config.toml
hidden_size = 96
intermediate_size = 256
vocab_size = 32000
norm_eps = 1e-05
positions = "learned+rope"
attn_scale = 0.177
bias = "none"
init_std_up = 0.0237
optimizer = "soap_variant"
learning_rate = 0.00373
lr_head = 0.00744
warmup_steps = 200
max_seq_len = 128
train_tokens = 124900000
dataset = "wikipedia_en"
Each number is 500 + 50 x the weight over its row's rms, rounded and kept within 0 to 999. Layers, rows and columns count from 0. Numbers have three digits each. The size before them is the row's rms in percent of the matrix's.

# down: layer 4 MLP down (transposed), 256x96, rms 0.116, rows 218-249, columns 0-95
# up: layer 4 MLP up, 256x96, rms 0.113, rows 219-250, columns 0-95
down218 097:506520425508484564419503490560510397459667467450411511447536489491499505378480465579510589497456513553466484518435500519484463459468527480493537495489477502530455567579426500505554439472529534501429549539492482585624493531525490496397435415545528561534526502473377470451503474478496486502
up219 094:460500427528500441404590560499565469430522522569489477514446535522415439494438485464483375461447526389448491478425464627444477462468464582594509521540498511562529481508562431422598481505492441525524451463452559594449525512455514515540537455457459504518497502486464471564499531478478469412
down219 087:477499413523539528504470423586469451481446551445504470497618562540502538554534525492507522446598544463563414479498581384476497512502569484496463463518565532476453385483474598514517436583530616418459531490485547482482566444481497503414478564467468537538511459427502489606488549464508535518
up220 121:440604528427502467532453446457542587399449548514513533433605508424510529518442557497381468535479506513492528428496460451474562455470567524414587532541528459466471525515516461512496503529637499459547446573514527472476557502471458455549452477517512524416455555593445422494411514538517466541
down220 112:527596499454580502487410448494483472507548556512518513496629436484457536471532502550479487470498441513535555450587511463464517536454490531455495551500534440486499507571491602504587525522540590526564446534629469413515483518494383421457481447566557530569401599490505512575453501527459487527
up221 103:508535551452495571593504586409525442559483518525384483467513518342500581539515418444438474531448499508478452521449553474469458524544603537520571546480468439521498430499456480538531633462500596455459526512444531552533497449510445527542494546511509493519512407515493478427465596522539483498
down221 100:503557470524510425502503593458541474524528371496424565469489503491507452497415479538481430539476458483486558460527504529420456505529458556515591606481448484589494592498640586518488489452464577505570508496576454525570482468523536599469448538513534492476532444532520562571578561504533489426
up222 104:435537458401406543443506484520614529508551544555620548410524453528501427534542563480479540513522498498509462466518453490504583539496526544499518467490412468456520531481485605509531443558501501563475515515413528535550365502523456476543470446506525492424456550571422431486501522564525554381
down222 099:531483484379467562519581533586508425521493532518508514370498547429511407461434478472529448460571583546459496508510501495496529589530467474587558505511481487436541568446531502500512493446492485484542508511522501528493463541502404527568567443550491624466498561473522540444518485421667529475
up223 093:517484603481476522476476432532478493485514502485497572561509465395455463472503533462386394589474485515484427517449542497466483525558557468466402537433492491475549544485547598443558555565412482512561613466575511483582567482478506429587444485527509486516462514480517466528549548588418433462
down223 093:542551382530538525532506481498518530523389431555523478494508461516512525485419528514454424456462575467533476525567517524495540431563517498515580420522540536461538570501499383499403438498575581545442445498488527594443444498490592483457560413516461433479493491543489428508625509506564482439
up224 097:566491478429506582491554503439508466487503554438485496553500507493575494500651469495491524422552506562576478461414461495474450495452510493484553493539464490528480480492548540389462559471423454487473496462519436469453626508519456606496343533432470473544487496540471474560578493435590527446
down224 097:422437493467529563411602445493454488545480520515523439603541575457546550531528480457473409465514463540460539525435455592464520541501512467471490448481566504501474543452593603394467489508487546473483473379515510353506491471544401548543544494466540492532497515516461510446444417456527477458
up225 112:552504431490500555484502600569525560506529508458460478546568471399469440561508394497493473519558490562540439444552540445527450541604569460493502580528538442502500501476471591483500488509556475528465481519406536529524481521469538455602498422386478479447534591550515440403500543529406484577
down225 105:514421537534533476503482442560434538409415513473480522518434490506462647448428511451449521483528478542488498530556507454490510660483445476543560523482568504505493587485613521394544537465512477423526477521455477511550531575539561461513530402511582513535462505482542562487443475548434575474
up226 094:443528527629469553537483555537489490436374490446405503462544403444475520626510500460451531429484450547490373501546557501485464449526507451433571468551468511555461519553473626493499525544463544521501535504528464514532611521532504497574520537501573522418512519496474564494522524596497499540
down226 098:513466559520401585507494471572500526619535501460596435586494468429462475447540542489528465542566492477528495476466411544523534542535573538518437490488511473516520490404464525448519574558469483490609421447550591399557517541506480444515563562511426403504532522546540475559585511521502500431
up227 090:405541535447434536510443527469492487440538505479483470544539472449467406510571461517474522566548449563528424440566484460536457352540446524518568563447527469430531481440443468538595512561511503520312512448532521479511475500460459491484538539502550626486485494499543494486491435433550510529
down227 102:504522521546447484569384471522562617562477555497441562445490425479506423416563572483467508533538467497452577560520546436492508590517532564494498571496606451550476515563513484420597531461508416562409486505599507404536487483430467492500460502554517503513559502417534493527535488469478458524
up228 102:503407572453435523524477577541500588563545506456464476484506511566411466510580508543547522521499479522426460469491533558473508440471579540398528469550494468578494521521398553609600446375427510495510497508485543482559492481509573444469461499550531473504501476479474498390383469540557478561
down228 111:550449523494500555517513469431417536553532464521507542522600437548463620499584572407515556571571526522536588475440471548506501440468611438552477456478508450515424432415499439473536544502523445446445493525497503581486498406514509441488491522543575472407480499538515478470552518455548403446
up229 105:501438485428555468475515446511474538513574428550516459570469516478607494398524513460532446517526508502464547473487527578489524534598535539460567488489436468584594543522368551419505496485484441536517423607511508546469542398469488479423541472456561452485454571538483428473435553463552441450
down229 092:483609513497555554555398476484483515529381435429492444472537560531496440582605476531545576442521467550416419565461524504517440461533422487423520601519506567489456476508489510515543565526508495506439557555544515527585569447544525489499539513509514621474451525501465463534517576473471436566
up230 099:463507493519543515539504463455616422384492534483452562444531500461517454521478526510455444474550432527428565501518521528525559484490496492559508551387462430532547569565452417438364507602486464447506474532429566367475510553508504530509473463504518490520498538575556567444463528500490479608
down230 101:584478461512460511452481472465504546484505514534530399574469429537553545580496629454493449504514541559515497504508531556484502505409544596469524520585551571469413486467582392531552429413485453483490561453556444523435498497458484431503489546422491559482410474444550487398541484491564493446
up231 090:452524439449574512526503436535447462533418441442434570554508455479451417532534575530487536497523516422556551536528593545593455575545519559469492424547388485475470522538509436486540431560488474527411469519516392502540544413385528531454392536528506469485547472473552498473531464452510467525
down231 091:468411464546536454511491515457508522447458545490584490399429476453502494524473428499523464534462523557472561474528414575435535506420586486547439466454562511473578504446410568469541583487493581505485546493582568435485548559552514437551520495457485493601523527565499479580374533456507452433
up232 140:530455529406491450448488530462474531513537493434501475501565402492453479468458455566482484581424497486422497507482536450614636382488533546466530501610545462523557520535486525532572532569441508455546475503413420521573463570527523474448473524479450513472555499415464537502500631466472524464
down232 138:514473396446511418414426510508533527446526481433459527466528493484526498461449500560555517489446473440529560532589648465554527493528496572491523479523487540503610498529532600474499525531410541487580464582451452474580420448606548485517496504475469501481554511411499568441542582501471536432
up233 098:448454547480411519518489508468597537496555499449491499539577568496509532443536628496515493534410419517516468530379607513483549457464441522465524500541522518419480520542537552525501552510476491437532429485461485473534600591557501495526517597515443498486449439395476593422523588502500576499
down233 093:479549483530568550573483522486552447398598445458518518549493463462482466569515519582434483480453518463500509449418364525467534571398489442512525520495511471466469503492460541410546507506464494499585576494525549540438531507533393470463478575494475427522434486530602598390477562488484533539
up234 099:431514520491514544540466558520547513562486529451544548439538462555617484592539517417481491479426539543555448470479462415527500464519577491553549586522446446595499495430545473479458482426478436560482578532458546547493554505428427606463477522444542593440458386432481443537455526502491478518
down234 105:457617413436554538526612517528514454392525469537455501471533425524567456524520589499524519488433471478541567496494530450564538470533509372495589499479471477568453569502531548456457509445439617556421454495511543530425587516530460549548506588519468505460506493462552475570491459432481509488
up235 098:503549501522420450460550583511541548526483494565455395505604403427494456530482443470546412524432524515509512506510491511512509472579397445541420446601535411491513467543476487548445442562494534535429551526516495467502470451525486538558456535477574524522614561507543498508526432515615407500
down235 099:438517454590497513479543427561463560437411497526501449422436495481462416504522505442505508541434516488462544567610501581424455521473402489447545458400556445543509472477397523442475522499465485435459476439485614524541476559562528485545529546552587533534550536524499511485485540454523379496
up236 114:586610429500446587528527546528535399453477517578458417460549491479567512486511450429450555564538589558501494531415512591513393505531512567512460532535470426494540565541586491491486445537470502529489479548536533498503567579502377457469527474531522544423519504515472433443562440434509474490
down236 087:513562410520553549551514530568563484439540455498566462570532599470551419524512494473444432467478499409574446461506499427468550502601531472454526539468516512473560434577486496568527396489524509543509502500519551584480561439471448489483533520502368524416531451493447536445478577448602469543
up237 087:470434534409447425531463505459556498513522428510456500516434478414421498560501496449366382501468444398546541457452524506575505545425532531564472575498584557521517414533466572524446479585472459536463524480505564564589502518458482555447485473521482507455530466467589502552528567497431503469
down237 099:430391513512523510417604477532522492560474436478503420516455495438520481410394516453478476533460533540562510438595508501533490388461465512565547481409463500495481557425379552493562445520447518503510404518600544451497587568519526512496506475428498468475470537542464452470568492448522554475
up238 093:564532503407480517468519556425447503494574461477450527469453647572466551451421414556455536488467516567398571447501468503493514537559394549481443457541472461529543413569496480477613550431432514462504450548547446484483494565471533494471477446526487492420577480497555521557454514501502579494
down238 095:482448597523485515524506398543456489464437509471462510489528487459537510467607601450493581583590545454493608452511578498468526529450547453537576457441527442505419500496424548512514448548502434472454419469474543489514564417559560493548421593496519469516438538400580488449542528482483504516
up239 106:483500520501569576565516538528452570497469508518516534505452445499441424542477455498453468577566491598441386463530524487498571419503545482483509488470488473570475468526518464504457550566443527522557535471482480561518589476584461522545437412416428529438594497391446452484606496610475449472
down239 093:435483517519468447530498485549436575431368518558502422509531533504544599503506498484438512600518544485602557435415462539442509568600546518476457517521424523515476547484513492469455432535452557470493462512433428432435492581493513459448475591541499513512448572431535445501486607481519582497
up240 100:569441524616482567462494543449498530546524498489541516483544479500505488539442564547385464471476465479513393516513573480519592558555489505467541545465446450419536475481473418507516470500555633623461458513466569514521496521535508455532529471598402387491464560554570519486523503530545561557
down240 096:574576428588523483454486523511451681437541463489564426506454489461493401426497493556508493577482541486460502482496459407489489504508501535470524532454416474474501465558486516498383515526472546547569528493542543446554408528524541518577485414452455462454561530524462372452493495525531452474
up241 100:498516460550601395496549591397465441446510533487500543483451508502479489596453470534527525505413476601437510533550526537420577472529496638488386476525450543485548444570557463515534487498450487552491555534442509442513431453520421490531455448402491588498521544535467474487499495450512531569
down241 101:504440514555476563455523557496516370432601492478539508578529477484404475531443465611498487487473474533499408509463477555401468440533472452504533501593548508400452446549464526588534426499510463446497460470433450517489478461487394537556492445539504548544510577591570468515454520551459454459
up242 098:424563484525513540455500486416579426454630462603449419540485519508389537494513421577570493546484461510531478530574507585398456529554550431486506592517512549508426478555532514463434548504564447582530528467475469430601499509503504576475460491563540482488499489509443492465527485535527428487
down242 108:432488575436538471509498438523548431460547504491508534486547464554468504460477380485496514468419469441472483564520573591549601491535536457384452574523494504443436525524509457569487495479509422443529437517449467510454481590523595506451471543472474592529508507492560484550388483519373528573
up243 097:519503429431452460562470535552475376454536545555551466499505443481486431483576505474464611564551542507386565519472579424498463487406505487563553546522467466500498464537434348517569493507463459452487541575485489502486562489450415473487494410508431503561505488570521450461530542444482481553
down243 097:528558533524517536609449509568484538523501486484505431483514418476525566483452452543507464631467503442480490583447550623517442525536521501468486447422454551497545542490532409612478564537465520587462511477461527523524549510525488591606583445453441464492485516464466502403574416545500457509
up244 115:547460583551415559451616395451469509516592550504431523563542457541486516474488557433470500491479573532544558493462530517527319476510526520517530482545481397523440546614454570517484484543475576486425560593561554447495471527480474448509493481505506454471552495504537531503483514557510444456
down244 103:458489591447441518470424473503427474504504515448518527552412569524506419512534578538544525453425584538492518489503526536490507525466476502589474542556409500498384534563487567550472497576469609509441476520460498516505528464466516496493399390555412483602511592408535541513454509527421473501
up245 091:534597514484473481498474497551520450432538564464459539482542549606511426513573552552479532548531541632454539491442474505464512605538552462655479513521537455497446533442442497488525464405547500529461528483546553514446408587479476487462519451513459400470502515431508358504488510486491537486
down245 098:467418521446379529482554530525466474476474480558555446515472568570487499496400526542551536403382416485461506483485542515486469478550454610480599433504388473537524470507533521479431532448551510456494569474439601475501469557502486510529587447493524509444515391504458510572529445571460509524
up246 091:499561454448531563522590562457521496489450552467449518439430595586436556598499528495459485497534480550457576501478438597492510446416484556414456463459517473510563467494467414484567519555491432536435527470507469577435400516524510462466467493491457552469404497442473388464546532459427449526
down246 097:492426554432454436487529526528547456413528397516550427618524510466496455453452500594511466555514475407526526474429490460459459498481534484497415526402504558546407452424454518510471484508498564488610428511434507468483611491556447536496442385484442492448486526442524519473423481529516530523
up247 089:472559457575536488490451524523591589503539618490532528425523483410501507443420528507552467610498562484558519370448519561450489454565393492471530480453436494534489467501513552435550514495405476526492611504508486505444502530422486405582545502453466570443486571438476487519505497460492479531
down247 084:492532425501530515574521589448501499538404439597515526483496460472578459502493497525467544478488411478501462569580506413541469409555426418432505409508514418488432511542438478520474448493540545456448462595525424494401540502477440553445521552498488484473471493503556565476620518569551505571
up248 106:512544463534491479542592548467485483438446460524532507460604518507521421623445454573564561528466537532513490463531527494418486507580502504524557466488493453439585476503558492568500420420481504563499508474551613388509521543568443458480533419426504436504530493495502396450515501420440412453
down248 111:490438510507461507453493544502439405547602508517533448536614488474569547506502416482478553526425501496446491613494423560389442573440526499627451475431555484525536439488455433435556471498458506479546515484498573457620513518502470511497458503493501591511538440548463492500606542466507529536
up249 092:604533483408464523541601398508458496536477558530499513490568442463488468459463478448445460528428369547590477466429491552570525488536410469503529620507483481517483563490486447523562500402455542529513487520488581528515398473508506507525536601517536474421541422473498529460487426434483508452
down249 098:529573519438461445630548531545576538470620554545490548503472418396538394367513528500475490447509491564454501502483473499569526546533476489557509472534519488524526544546494520415559576509396532509507493496526556458517464513516556551455443517425465473457588525523544488458512394595469527502
up250 109:546480563476508547498560494394508451466521533425472572537508425516557463526493481432338552493461493545591506466502514580526441389481477528496540437538481466505582491492466451501478546444463600394451517503538446458586428442459468462512582497537495466444533531498533504588485493435503600522